{"n_layer": 10, "n_head": 2, "positions": "rope", "rope_base": 2180.0, "tie_embeddings": true, "parallel_block": false, "init_std_up": 0.0312, "init_std_down": 0.007, "lr": 0.00175, "beta2": 0.99, "seq_len": 512, "steps": 4874, "dataset": "wikipedia_en"}
Each number is 500 + 50 x the weight over its row's rms, rounded and kept within 0 to 999. Layers, rows and columns count from 0. Numbers have three digits each. The size before them is the row's rms in percent of the matrix's.

# layer 4 attention key, 256x256, rms 0.058, rows 222-255, columns 0-63
088:609540580505558468556449455569418429438537529466502453480600443484465490483509571472403473442477511542503381520458475480485517468450559486519523515420526441511348494554383442563511469518475529
103:547451541411519529482507550520463532399516471554571582443497586458467405469487509489541580545517452483510447509522511534479450445568467530493563414369478597521547508515494415542421382504559496
098:478527426534458502561515485508500438517510449480496550442513557448459486509555583513512586512442507571486528529431428509523464485530511553532447459543486500430561525561555567522467482524402468
099:538588427508437428516566494534539421477550403604472503455469526570460506539487588515517557503449555570526557480496438484552521504505543576451508471529449423473537555498474526486531452477422485
104:484572480463420442428471517471505394429455451563467525467455569485483510459502553458514533388471525444603557473504508519552491451538588508470570439532555427478459488509535498531453411542492483
090:533556565449486475458505427482535597393523477466545515409543529509585494520490479584498508519466497409453566542521547514508477521490455461552441447562579503521465506538567493574515491524543523
100:410434494489535590510556512384542515503408558513519456545528509456428476456444510527512541517609497509484442552460612432428499522550468504530506423435580540421572486403487505509419528573461517
099:464509414604474474509517493537569445516520465543423485382416516520444553453592584478506553547401482554567576490451487515547566561514456580382578545515441455456515505483538512515512445472478498
107:516540469544362386576452549502451515627558444505439501529497532546555545475512493471494514458509502481469537484480505446536691463436585473494515443518529420533425524503427436500564497462506498
106:544489423529500520527495537566454462456584451537364516426462522561469527500602563485498568486402571524574592568500377457552552492516495533432518434491435441462534516471557530527543466529485509
102:417414480475513439509516488382428500519408545506482488532550459484406448548509481513474495556511458507445504507483441630483496494414500576463615601391508548471458492470541598447505620495487437
095:557508471502520487597530610517498438449545470557377568519593499496389434556511632457517545467464569500591502525445462458529433480600537501545516546502517510408552437468527514521518502493479498
137:542548557436445543492408484540518478567383405520546462459363567511504546428538458451472540480463442576501501494610522520563585508499527502446500490514513482529417522489436476422533470530487557
093:488498539448465482464482569477543541520385536479545505504467486423571474530483469510502505431488405569466509479533544462438562452507588512471431472544517550546560499538520463517452514584499601
083:519438394539501477472462559511531471466474552434378561450484525484450446553605606489549517548393465515545513533482475491515495483498476513459490547475433558415583508554558495564535440502535517
099:518532508543488414480550517558565563465486501487471459513454471504527569526476476490469461531533547577557499370502452507537523546477519615428520526507463464502378488576533493516524588489521469
091:437428398536502535515560547477535463431483518484501614495564539438473449520519582553581509486441545545520412592478559588462401521575521580526525484502481527409564480452528493522473489463526528
086:484583524376491461503461473527503516606506558478505437450535437510567513418446437545451479524486516470384517447472491413507550627499509468552502468391417436648480463540454513505524540516510483
094:585517497447523580480445464538627561465461503519498466419554532447621513475504456593441495471445501514424472490501522556417486542501490478533538475550616477522447549498456463497564503566533542
102:466519479497436472541570535501551436449538450526553485510495560455521493508404586473527547486532453460501565455470493451568506481551477476570505408583530537586482534512428541561492485491396516
090:550574490541458505508516514554446462553510540513514454609541602527541417542526454456534485456499501461455496443538556387544525432484527449621475426460577476500517501488389525497557461553490529
092:497486491477524553514553523510552421444463534514546526531580502514363450497496569489457520546510575433448405555457518522363440531443449532527517513525544476475505535565463550466490497497445445
082:483441603436587656438453449416538560454355460481578481428439536522532486498481479554506411471513513580483436466498511565606527450464488467487472545487505530466420480471567505447539509528443482
101:433459504466531594545548507449400454512462531544435466373526435499388485478464565571542493511523478525438483553391507518506507518520455463487610523458529519395559467482520556491492544498513475
089:537550522503547487540463521532486536431518551486367514430598479542490508569515574487433496521450532486542495564499505501489444504551477464464513554395460515410555529483532527528549493454623498
082:436484475490504504514624535502513571510475518436485554442481478467534545588505537573560474494527500492505498550424438547443485409504505417462529507601421537421466488463504460418423541458501519
088:500432505517651581496453493491595549475485463535469524471475516445559489504521450524477507532525502599457551539444463534575548567539499501490564513519510527456488501412501471419543546574405545
100:480493531473661499524425544553451411487501502552544481535580540549364448460495584520412469493453564445485459502484479457551430505567492512538574458427569447368483471471561500454483467582517424
099:504453524463634538476467553510492470562493546470484492584523496448445431487540555542420491489451605509505408578542516462429453577607496533569502503420499475556436480483509507484490575526487470
109:492460489538538503492496507515525550457456526472436555474488526503530498548584545602519453532466525499507454586466514595559462440517520551444453593496429543436469398521615462497504513493548531
089:498507578440447503527465516455459452538471486507450483391510423553457583542488504453442507464481538452510441507439556451365524425508460464373456526423414546494528484462460492535506455547533490
104:507568490446438487551506556534466509577496518505603484573513505540467503522486491421498556429552465442489501442520457453451616505382507483581494441538603465585490559558364502489459486496472494
096:490524564420455499563498465463465520518534468563570459506423465507483504468429454478452527446572520510467518355487493427512576480432464477594480410581557451678461545538360465522500545504474518
084:511527480590439477466604499485462487552480481515549457472497542523548577515499469521515565491498434454510517453458463391489565391514465528514507461514443524612458466525503525484499524449507503
# layer 4 attention query, 256x256, rms 0.0612, rows 223-255, columns 0-63
094:539455478443501508554513530531470501440528492520582518414478510568482417473488537542551533480457561446542524496460559453546559460556414593541550518478435525503607500466524463449504436357603438
108:494468452510478528549524533469524446478450443456456519438453530530433503457537548501553518501437453582507467579435489538489521554516498484475461506516494567425553555598549525555527484560394552
105:505580505499415477513435424498539532504401412527490562485466504482518626528531504437534468457458475580572488486618423494504522549469497452493427469506524529537443602526476506438532511509404438
109:583505444477425452525384518498539536460507378568512473412530507569472442539509518539479491451515579451512531419505465471503510535528532431532543437534473465604424525443551521503545446483455408
104:489449499544515453544478528469523580414522554448566532513585464590493546535467471562469491497478519445462482550519534516488424545508589517509536507535500451480585465490545485467568467576586478
096:489391504498486587388590496492508443627556475501531476497466567541488514395424465425511445480548372537475443461424460491559439506495498562526436514506472553490655480535513514533496522507449490
101:522544504487476534376427450465444477506493452609471442492420461487512602471502472617544485542509449623595544478503476486607554489552458489469402549455446510567469481486485547501529526441430524
099:570594584478339504531416539458516474570569512592486544461546458461568447510549449443521479520494544553467467480578432485544543432491454418494461510506461394505412546525436577616531526500422553
148:509511451457463478525449547510555498485479388589403481399418559493472503549546532555504567454431502572548563512536491573557544474551494481411472403524477428451451488495510511502596468472450518
112:429487508489551470375499482390494494505527542566540472471507513476557499511455484485552483585583467480484482446475513551553544418406528540425497539483551519594497514575508462569459541478467490
096:483583405466460574581405607515541447447363478556513565479510539468491516532512549436526603492489464507494563498508484486441495532505457477492495428470421513477515584463527501545486474526423520
090:471596487457440438440526482552426477591450465518518500429448555525519531493521524489515499473560563599561454481537548457457461460477449497466440552473512450508446455588503447479472489473536460
099:408438558572488448480508490473501489473508544440478527488537461546452595520472524455503530487456507531447517509465532480470452583492523531490511590553435618462525486534552533572540513623515438
106:393385477586503554516568521447479496387498529499398588473510495477413499527541565492507605469409543500530480549492530531506546479567484507430496491487423592416496523472530542650502497525483511
090:469627464511534384464526507523448457520463429418495516610493467488493545495597507481513507496461369488533529444567438489463510430547555501520473469545469429580411500480483407465517591440481450
103:428370424589518571438575560511516498451520517457480584527500505558497433459502570531477465505446477486527519552448498518499465523455514548494402484510415517406632515558601536503483509478539506
093:580655554429458517546486550550413543503508486536484456518441477491534583532478516463423526453420450496441454443478426395484476513625482434537523473515547489543379473457463448479481473511466457
094:542518455453461475510414521496503548435554485493539496497569468543598460569494521483474482492489509570540401490473421456448444568552505546534538515535554542583477436464511511384516455485545396
103:489475529479418463549462516444586479466406453490555501465520498487463577510526472483517503456516443450491510488514500474504499535437569518499523492552529531552554588535544522489517488570436463
090:535542591365473536454468546503489500559484392527501453484482475502579423485506464454447529469535579543387436485491508481464482508429528494488536548471499516539417538503449522468480526565438557
086:551450441493492498497415436516462506397439471552496544552442476576457478547476525478423469463429476597498501456495402455480456495468496581533554409461571554459514518495537516390618510477533473
116:474526601519568476406552403522503500552417493535528473561477553525514558483468490542492433470508553495563433526506486515482482464469496503556485506436613494420549419607476461466417527464545482
105:519397533389551570536495494488471594532517511569483529500515512403500505567514517543521527473553495501518485432465523493610545508497448560442536502470529528552586503408468428408431433400425498
095:463453451488583569529384517400564600390483536507490524488572506528551489548496537520501547441437467414512492499500521514566593527526488505463552550496493543594516510369578484525546491458578509
091:459486442538469512490619557537574535504395585427538504507486542456517487515521519564472487506475450525556524534476573527433561461494554497430462473458466491395639480578609484522531516553511515
092:478481515532564535411506505521505571494454428553509485465498538547538468529435535445528518422494524577501411509451417439499441512481458558483589500523539551453507380437475483437455481424442423
102:608458516455541553530520554449490584367507464628532406519558522534446406475510495505542487438482558467467506434447396511607512518501446457580557484566521515500428451394456479438507453457431423
105:552436497541514468450500538500433437519540442546490487536413552618515435490473546562428503493440499449417506590377440508441421476555449486535463376525486563385456507559492496446530559531452453
107:463479480587542467473543499522502510506480588441460571497532501493501532499484497574500495499456496437529518592507482546512514491565539541474426538444494512414552454549588522626511566526590570
093:439503484355451549469527521449389449491461496522526565524559488392593575518502454490529556539532426530512571479496597448492600555482484570506462592474401526499540563460508536530431443520458522
102:569550505449460507500408445445486448532473497586545474453515496504479478501503506444476529537515485572438493421492479500451470510455423483556555447558492510529412508544422556510559534540416520
104:514568602371468469558408406445466499540535478557565477448484530486528583462479482458519492472555455530447544401533478527507495537465423524510523492566557522576448496483398465392406486465448433
094:555566578483491459479558455539509425560515415484484442454466439462566563523552458540523521645523422476459596467577497466484564440474555483434474575455482470569516533569524488518505536538489457
# layer 4 attention value, 256x256, rms 0.0556, rows 128-144, columns 0-63
085:511571534539512456634450507490500493548523444547458532495495514470583521552507448504449507520446442490481414506607492474565562487503460528428511459474530463541424483556457488522530526425500517
082:533475504488506561490409461488568542586434512577442528486532498519491568317539557487473535495501495453503455441432460508428573576511540427520420568551505550528534479406460581584545534390548461
092:544526525563500414536326496430480444529454486566546552465437533684494473436566462535482491523523524483496506505512426503528523505484447447462427506476554499534398490443511513510566545431518496
083:546584467528497476579378411420438564543457512490512579501433519546476514546534518454530523518534523423458448506410463509477547472564542491498466506523497448516511421510458518511540520552444454
084:495520540382516468511532502544450462526478524462493462499508582504496488542459495571509529491481505576444507508473592501423486562500473510526576459513599528501464517500497505497499456461428590
086:586478496447470525482467567626467513482557490480498437541562462497525482496471465440450533373450452546495497512483537502484563483502476510478623469493514490537439480496440545464548552524503612
083:538461570493544457529505519519482518484524484456476547519438524540498495500501505604500523543476557541493500461559516482489436428480497581465559595516467486601496488572507511584475561502492543
085:440402481426454334394497565638469497494482469536463541526508554563468539375504522515512502493505412507490403410502513516437517498538560534517496447486477457438380491559483637491424547492490524
085:589546493522522433484470491497536438431532495501492476465461559483481435593530442424498533526543498482409531476584434524529526396537492477554546431391478514478445440525464439531574484512606539
091:480518523478448636529531560569635535464520459544513464548548501445463502440492459528491582514485453532553490526508465492464496624470414572515527540502585505538510509487520554504589525516422458
086:511533502504515450412589530568522507467457473490504524508573498376557445607525515449461500479526512403507497501492428520488416464478480510566527389503479489486506502534456494485466422407540532
088:438518522443464631479597529464460512496516521507487527525464545542497451578475524583449543466486514576479504484511579473477444558478382503476556592510502449488641500467400454544523489520486464
077:539470577633476559492524400456450503501559543463546415471506464484536498418496489442442541563592448458532526433526458451546540529554588552492501593475428491526413397461547479537532514447502377
087:473428512439444534435477557650557530505497462461500433491527508464428466415474516557523496479477446533465492456431534554477511493503420439508529459413467589479477366362448553447490501439517477
095:455500487447486450454561498538476560492526485521497523492383497532508501453478493457544470530536626508473453444474479517488538500462527489499534564469550512465571449473562532553538562414488429
091:534551492619525519557470364386587480479574566530468488448518456532553490541499521533557529525478519546440483513538473446540550491505518462516447472534506471540464576531560401508530542521453489
085:467603446501469520522524413480404439478563469542449473518480496601473550406496549519547457441490504507530516507512543367537511517427477487458466569573550520538516548495521494565507577499436513
# layer 4 attention output (transposed), 256x256, rms 0.0491, rows 128-143, columns 0-63
088:416503559447524547463526473446556421543452551481495499581494450475469511523484541518533563486520556495473439480453517447405413505520445525555517535492540591464578561544559490506486452479458503
080:427424508595448531497537598480494453515554479434560466493555488493553583536534470512498534507518514459506535533475527523466386519488474541639516451514450511536537599529547425430531428421412568
104:521440522538508577482529623498509447565468443365507486476427507522527487534583463484474472403479548488448482591458580404428435486462489544556548415556409491439607549499492455470507384535489545
088:578391420462556515586515583478404469565482431495556533540370413561523470484498456540492480484552552572474592502465500504493440588440571475599554461474400505455429483526537337489471459482550480
090:502533432539412448471506429463613553442531530519466526524483479437413556502455488532509556551448540368502517510586409559581507466519479438450421412504569554510549548445508575552526595567625425
092:443543492523509522363557422497613529546409491438517455517477564500426530477451498576595601575534507438589489481510497484497455511501442428517500437540644525441546463478549515494534615567556462
086:501456525518453540427499494522565499582474424496489435447573554495552525482507549553490460520453526527406458444458495464583515547524426517534554498557574475496527502500457463474591349509460419
091:506500456518542474609471512430585614491474505459515372526571553411574541503454564480480520555485513392435461500562414486513511483511465507472490439492535448523581550519562555437474515519502472
088:448538457491564441549453567546454498473438456530545474622421465565495479450491416495531554451543462505519404531516538508538479467503520494448508529523552460571514434483481541486524511483469516
092:515495512490495516450517418481539497561507489407522488454564480509472552489550505476491492562545497427561558457502523492476434494575492526546512539541445537459418565567490446508450464490485494
081:479476560475565502581498463505403501396584592520547516551513420493462454458443487471542472497530507558505474467488425487497638525536564493423456615423508548577439523488469536560501604514521494
092:471422456571420470551517467550456440517596552523459488505544428477440518444519467551475498449520476442603561614468503492486467479548562474450454520517489523466444485532428613631562488487586525
081:451489543466573525500477460482436408574501528590478502510529470561522544489555515497504502425521589532467529489419557513534415477511529550578466558551533491478555519541470443409538456474452485
088:506546612477478443485514480422551597499526525545559449464581501475479539487525464507543543595508510482495553464582482446492593518556547437439404495482580550527490571521514589477619553515550518
094:455420543633517477533443506450434539511541565499487449474546460535540570543580505514460476427396464621477575567575615405473483527599544466446501522531560507482538427468437567490579432517509449
091:474451408486569486460475509506402454499449459449498522560400532524478485538504518569447470499551428485435479565475515518505383505470421518598551523596493519492542416562463424515416499513446542